python train.py --norm_place="pre" --decay_fraction=0.8 --max_seq_len=2048
Each number is 500 + 25 x the weight over its row's rms, rounded and kept within 0 to 999. Layers, rows and columns count from 0. Numbers have three digits each. The size before them is the row's rms in percent of the matrix's.

# up: layer 4 MLP up, 1280x320, rms 0.106, rows 1197-1234, columns 160-239
# down: layer 4 MLP down (transposed), 1280x320, rms 0.0922, rows 1197-1234, columns 160-239
up1197 142:498530528459530513501525514511487552496445505504505480516478459509451495507520515526534502530437494503486478489533498493534523482521469503512450497510470509469454458472518471496495516488492519501472522486511490516474522521515510492511510521
down1197 131:505487521547455477507472551483488472559565485526545540515451512519509478499457468518511526459572495509488468482509541504479483516456496528528514500484506481510497541505456485488519487524472486501540470464504497510520506479494517473464519512
up1198 096:491527521513493507510504476540519483515512511521505484519466490465491503488458493512470503492525510515502497503476495499496525501509505498515529517467544523517458508491489504529479518481514510493501505491542515496538462567457498506513509524
down1198 102:507485512464465526520512493517497508556509507502476517513478491514453527507557533538497504511462566518529492490527511508502496494491462534511485525493505481488467495500475516476510469495522491509470463492530525506480490479531484516519521493
up1199 090:478499537486505515527510478512497513465484507498525505489495453510508520495538461525439517495503511491495506494485480543493508529448511481517531518477536503527470496458463494486473521508466500501473515525478489502509553519496497453480457487
down1199 096:561467505514505491488523503522522454500498507484507525493549481546542507482521500513466490513472504527477497485494488531505479513531483529467518509552526485467522521521529539485499480481519508556516512457500470503521519557533475504492467478
up1200 092:487498485505489547513493510519505491481499500480473504558530504497501502503482496503477511519485492518461495485513483486537479492482485474523549491496463500521469533494457502529485469476516495471492531471501477494519511518531537482485499546
down1200 095:465520532464535501479514460449510515502481523499478457492525506473482466522503522495454453534497508567479520514495480483476549525526520502471508466513515505504493484504518522471499492445487553535496446517501491503483504502477491559537483452
up1201 096:503552484493440459519530482510504523487511492561479479515530482516489517487475489522480535495514516490493507498515506530522514516504522471491478503510459441490574482483525482490500499467507483519531523476436474496526504543471500501519533497
down1201 090:479437506469500504485505503492495556487481484438498469463450519496497522494528506511477529541485482521522456484537516509525471484505500530521484509494502530520453531503505516455491505509483489537483527476532411510526541495529537472464507489
up1202 092:531510490504505483494507512483511483493462547502500463530518518450480438500485487491493487480476512489522503531568468509527461519487515492508500520496516517507484514502504485503452486517517518525522467521483525477519515534511455474514525508
down1202 094:507452486517514536499458480537475501472514490515526526506510494503521526503513472536494472483523492506511503517449539471516504493500537498519496520498475460496507531517531524466548501470518517488517499488519532482523458521497507477513485468
up1203 082:535508528521489529495543516480527487515583454456488506468503529512462492479501483523528484511529516516506508500494526527456506478533500522448468515514460507490474496459547502499522525479437476492467473459501469502485506497507455544501461498
down1203 093:496505505482459507507480492529498506540542539487498484526489512499506484468491525521561474490495486492488524484479479525487461527496492553481492491535462511484498457467522466475490472484490505459531495508480494557500510485479525480526527487
up1204 085:475506496485522522502485457470492506468548447484511508482525475534485503527495489525505497539485506565500499540484539514499459477461513513510517493448494517479506495475487487509556498502501509471506539508550430537487540518490522507487473479
down1204 104:485516505467493521524464482454446470474512509451531516507472486487514515501490473496471499490478499483515433498540484470513484510477521479533451487525505475504525520526522511466506512525507487491515488514450520509496529523514473544504495499
up1205 100:469504536462497493524520468495481496489520497483467511478539557522512511511466531471471512532478533505487517480483493510460519511498531482487509555512544506518503482473531491510501486478523479459499510500484500504519492500524511471515505476
down1205 102:482500512521523554476506490503505469536499495436484461514487489492499501503488487554508457492488504526490519502465529517521439493483438504489515504464499503500487454514513482504509512486484471556510496466502493486479505532528480524529558553
up1206 097:507520500524540467499506507505500517499509507547476500474500441519506519539526514453486522528482489486487498514516514531540507455494502510497428536504517565514500518506502568515493492483487538515552517441521529486513489476531496473486516530
down1206 100:519456500496500541509466464480562521471501523516489501502470515494527536527503537480495501538485461500464519504455499492504535467501465497507518497493469518505539528526510490513490503512496466504439456530518524502498496472468472524506507455
up1207 096:506483528518480525496533517474490501494493497549486474482513493476467498505506493512489538490430491510509527475463446502513547487474481483474534475489529526464511500471549483545504487437497516484484536464461492510534525520514506502478522516
down1207 087:493530496485481494504539472476533556505508487499473534467503490525516568514504490512506494523515526482491438502555538490505489507479499554521517492512502506543512500528515519457524529508516502476509511486475484488474471461521498453519464489
up1208 097:566522477536505472487502480515526493520526500513477502514517546478462499509532505468474471520510488496561508514531499500519476545478488516466500471514483482515489503467526500493494446479475443521483507507521496493504532521520456512522478509
down1208 099:455533544507489514478510511479497484490504478478451513489489538492546532476515475471510491499507488530488431529520489523523468466525491508493535479458441486508489480523510430481504533470509497518513488509519487502436511545456508496491515506
up1209 093:471520457469522503486499471473484535481532497548485480508458511541487542505489525554486487510523516527531498479517470486520495559491464493486503499536498494531463517526496519491530512509481508510433503488486482490468502508516491464503489522
down1209 099:485466547533506499539493477518492448496508471495553502475478516512490510518471520543510505491500512492531472498495508532530457483529485494480467523561519529475538491512551509525524525458460535455483526544501504530530455496454487505537515483
up1210 094:504514516497483521534553506491491497454522461536508513462518491475530501431562484547514502470543487474488517522508530491488501497503462471480488510488528472494489500550544489502486500513496542482494493492467511482520436466527466479487518488
down1210 094:508529499517559469502500465499519485519491471448477488505533525486468469513476528511485525554465504482499486521520488523503524461499537483517489530503510473521553527514474514513492515542433492477496499474498490479486528502473562517518517496
up1211 096:483512497501510531516466533469442502499491483483470501510512485488517469483518485504489521508482509485477440500511468474477533533509483502487462555535478488509500538521527513539502468509534497501487539492474525465512540468513518475488512445
down1211 102:502465500527482511443519532474516506517525515470555509487540485474466493504501472535481479497521505552576478539503545493535516457487495456468502513501508529527514504491483484481506508496506475443481513488513475483507500508532499510491511529
up1212 091:504554521523526500468483529532496480516519534502514516506460471521478514512458541514504488501449503527500497470506510490529518520500474464507520512514514496499482458448486513551485515444500523509484563454469467499515544518490492491508503495
down1212 093:476520520504500544500490517484459495498510478500476538538533483527445514517489500487505498507566498493495547474476490506528490488450436466519494502515499489497519497498518508483547488527485483493495472460462487497476495498461493504482491497
up1213 102:502514515559525500501492490530486480499513440527522529485490489467493530512449529535418492566473526527472495500539501466542540507469533503538517498571472513489517487484509489473505490486523493527491529471529540451520470492441510481516537506
down1213 097:460516508493472474468505487505501499474533537489472495429519461506476497514470518522496498526492510513486520517472466469547504516506474503468500497506510488488482467485551527497540507502486467545464512487496529509500492500503503522517518478
up1214 097:501501514497498493490496463502467489520479488517490482505513491522526530452479500502465507528493490516509496480502479515511501485508518491491480464451512550506494446483499516486546518496474482473458507500528521499475481495533513459492421494
down1214 096:472515506532463513517491495481498484461490484490495515487450497480471433477471538541496498505486486525472538526504484508478522517511530512472499473510492471477503523507510535527466493468537541537534538509464516487516517465513542552484532456
up1215 107:493507508503450477491493476500477470466503505534497471539516446524504470466506498496489517486513492450505482473503519539469485472493490499497491500514510533537504465493508520497439479485505485482496508485526489512517476523482505495462493524
down1215 103:457541501503491497516472480547545505484494523496536475497499525501528527543471552540440501530461509529503460467514481519496480480500460490496474506490508508499545481492472513534495508474495455465510529472487544469444526498436506494493476503
up1216 088:511480496497494538547472518468546461515448459536529499477476513462501473485460500467518497480494505529497522499514506512512503510518517521530487509494501491463520467487504557517488522530488500485488490489509492508474523543485462487474466509
down1216 096:506506484468464489466490453508529496501496486496522494531487496526432520520498495478496485441546533511552562539500495509480542504551495532480547445497496520502542499530473533511524476529474455493491486513470467481466478476509478494536478475
up1217 102:519462460505487474493520461519483486472439480511499514490482496545496492554472498519533515519496503463523494486544503518466506474517522489498448472510472465508470519534499449526557525476502497473498531467502458484445517505508509489497514461
down1217 102:469499489463496470510480455526503467477489489500508487517541492518454466504451486493499452469513483518521475510503540496525531478535498520505517474517508533499517468494524484511471507503520496540531466503540513486461502459502510472479477510
up1218 102:498520500528510522505488489482475492498487484523475459492485550553544500500454537499494520508505437519488508532485508495497449473522516512461505530525505546480504528544479497554469487465493516484469464471482483477489479498480515494497499528
down1218 096:530496432474485526467515470502515523456499503469507546538479478512514477512518511513484477504494525519441511456503507511529506537531519511543446510518501451520479515466473504475520515482542490532505537496518496511487522493520507487484485477
up1219 108:528460491478536542532482494513486510528484493481524510543515476501561475471507512499490495445529546528496497472547491496487503511492500501507470480559539466529511474471519489541521522496547486474437520466515541532490495494506496525468521499
down1219 106:543514495486493444513496474494452484482462535505512507543472441481477490526535508467474512524495497469490519505498485534485521509505457491494505507508512482458490504548478451493561490481505482496501466523508483496482540504538502463495506525
up1220 104:538475516491513499524499485515483583491500499520527519505523475470535495530500473486511531483471473500499510479488498496548484493475462485496498522532470467505518558515517503487518470548505532537503474481495486486458498431494535473515459511
down1220 102:502492495522470470514507473485517526485539512496521580454456540512505544513509518529510465484512510521532522517522523533520478498525506506488512511483490492500506480502517473483494507483520499525489527513521508483493489465546511480546479528
up1221 092:510524551503479541476523555505508485501538515537489490548492491494526487523458472514526498458493501493506519538466502542475464499483503516469492481497508494473522526497526483525487438472503473533475506441478508443559496539532523499491545507
down1221 085:463492511486511516537527503491505549515463494484534508505483494516489504495498510511490512474481496494477464470529517483458492472492506533482501473508503575514514489452462508465514527524448486505516494515519515528460484479458501489471487519
up1222 097:478493482502485503448511552527515494516526492523538492493469474486488534456507522534494484504475481473505519505513516517527499508467513527486450504527542506446532523493500503548448495472488526534499457484495461521474531540454476483507495517
down1222 101:508487540505524528490482506458496509475505495466526527473500521534491533468474486500479523458489521531458537475456507490499525475485516445533515475499511482511502544469525515440513507433489490521521527489525494516527547513539462442481483512
up1223 102:524473484505510479494523469480524486544507488452504514498492488459491493535514504470545448548513537503482447488469504492485515535534495519499450493500495525492530482557488497463485507539492499496505496486499474474473513531492503466463452508
down1223 102:521528545506496527478459520502523544492450447469517482491522498490516486501474508549498506486523499515496540494544511502517509504497530487519546515480537475477529545457488441485493497501487536500523455479468552498505511500498534479482556501
up1224 093:524531505529521496501506481482500464485499480464501518494463505477511494521494477569541500504519525488451543496525562498471522518485464532475469542482498490493478479523509493489501490453537482490476512496502495506498498554484541527517516477
down1224 102:514531515523522477492508451501488522515503517463490495539459524477504502539479472483465468542470482555554522466512512515450481488516511507483494526485499495472496477544525486506488518464506517505500467507471487467517503522501493490527467509
up1225 095:480476482509493503513479516527498494500495549475476492520497484481509474473493513519500549522479513530488460507504479476513486515530530496550502465520484434493503531512473469541468525483479510461513554474514510490491520504487481470534516525
down1225 096:479553485492499483482500530509447463501568509533470526482562495516494480520475447532500449488502496507466552449494509464508509496515521436501507479458529499512498470481482520508500487489474545529521456496479514508559520471500532496495532492
up1226 088:462505526533481501462513465484494495504502484506514486518463507514541519538477525512467526529508528514530521517507442499491482474529548448523495469484481497468499512488526489491477500514530509494517518514513475472502520471499461501521479467
down1226 095:479491484547482496498508484517495468449458491460502481507518482526501500517508504505496454519488423473492487498490479503483510523473527437432458526519509499517468439522460502511463549505534481530469505466480535475489509493533488490480486493
up1227 096:476486510509500494516507516538478494504524505525503532498509480483492501507519495483441542477524490562491492476481498480511488512471492529545529471517512487522510489542509504523534500554477521459530492514449504470474515463480516521465507515
down1227 099:519473458489523493506494469509506489521513500464493506430491484503530536462551487500488499490501466541467546492512508497503521506533501542494490514481495508536501521479446496470465480460495488502474505506496503510513485452501420464518482517
up1228 100:476481475519489480504540479501564523447484495487462487512502533486480508503499517525507502522526528488510522457498508482496513513534475469493470493491489536541516537497508500508505485467502499520494533489535499467494459495521508484530535486
down1228 104:507507483452488503467523470474465501481507500481500507513495499474470502530491489514502499497519515512509499527468461506470434485484520499515510490488485477497464474488497479522503510489477505487502542535439514511521544511515467476475458473
up1229 098:486578527451519499518447507462543516480464493522502485557505474475509495526505489462509489459516543515544481498513511497513501514496509502511470464496520480496527446532559503497554464479512500482479494488467519483501521508513497465508482501
down1229 100:488519482487540533503495503518448484478493464512519528501482501485507526529500509482549498511510523509524480543508546525491489524484527509495495538506508537473454520512509491478508496516487519511508506532554573520509502462521521481504471527
up1230 092:493464521505509491518492465523465497543517505495483492565494477543505487495501472479483518503486503523490466473479476517523505514463488520471473499503483493500541503474482495532543536473549502545526555499486502464504484549538534494535495497
down1230 092:472518489519495535499502510492553521513481553521450491527475509497468493455482490478529495475502499496495522505505506495482491474495525513540487476455492465493484502519516497531470502514450528518470480478519535502519558485471519505489494505
up1231 103:477442516470471490527467482526483476469527481508535543492542509480506482506489471474485455495514461524497524515498454484523494488490547498468524502538535487511488502517504494537460501484487479494515505523472493540554516509479522508515495520
down1231 097:512479464482518494498512515484523544488494504522511531423447516534520504517491524495527549499483551497527455500506553525450495488511479487500516491481481560500480519513492466483464496506568475500487508520555533488474476475502523477509485522
up1232 098:523485498508485492475544559482511507484489506499480563458515517458479528476524502527456521501501499532482469493481485512527477466532506507482464510447490542471478519493481519471469489511486494491452481539526470482515499488512489465508487523
down1232 094:474502526484555487485487481528513489517486521525505451543473479491464452520498511505508485493491463461521534539536509496434498524462549482511528506516496495500530508433519499493521452502470518505563502527454529519472514520503481500504503469
up1233 095:502507462474524507504468501447513439483486518467495466527480539507546506484504538497519532460497522527469485523482489511525534494485493478492504482490498488472547454475478508495487493509519511525498467485503543526489461497544498494493466494
down1233 081:450536541499501510510493510496490530510482519456529490473533529503475540532530495488464451486543497490477491515568542483555478509555516526462483501528480492525510521491483498530449509490494509483498534492511468492505484500491504500518501528
up1234 094:559509526488507498513496468514498544518514487522459513525525485521459497489448521462520508512500512528484509495477478521477497484497507542486523539515536494457501506523551466503555565469521509496506484508506482476511498512528478488495456520
down1234 087:448514476516520481455539524459505469530491499511513515486497569452494503444524524551485488520527479519469498480495550496502425492481489483485436489474469502502524527476506578499507460497492466531527529479522502522499493450515527440528521483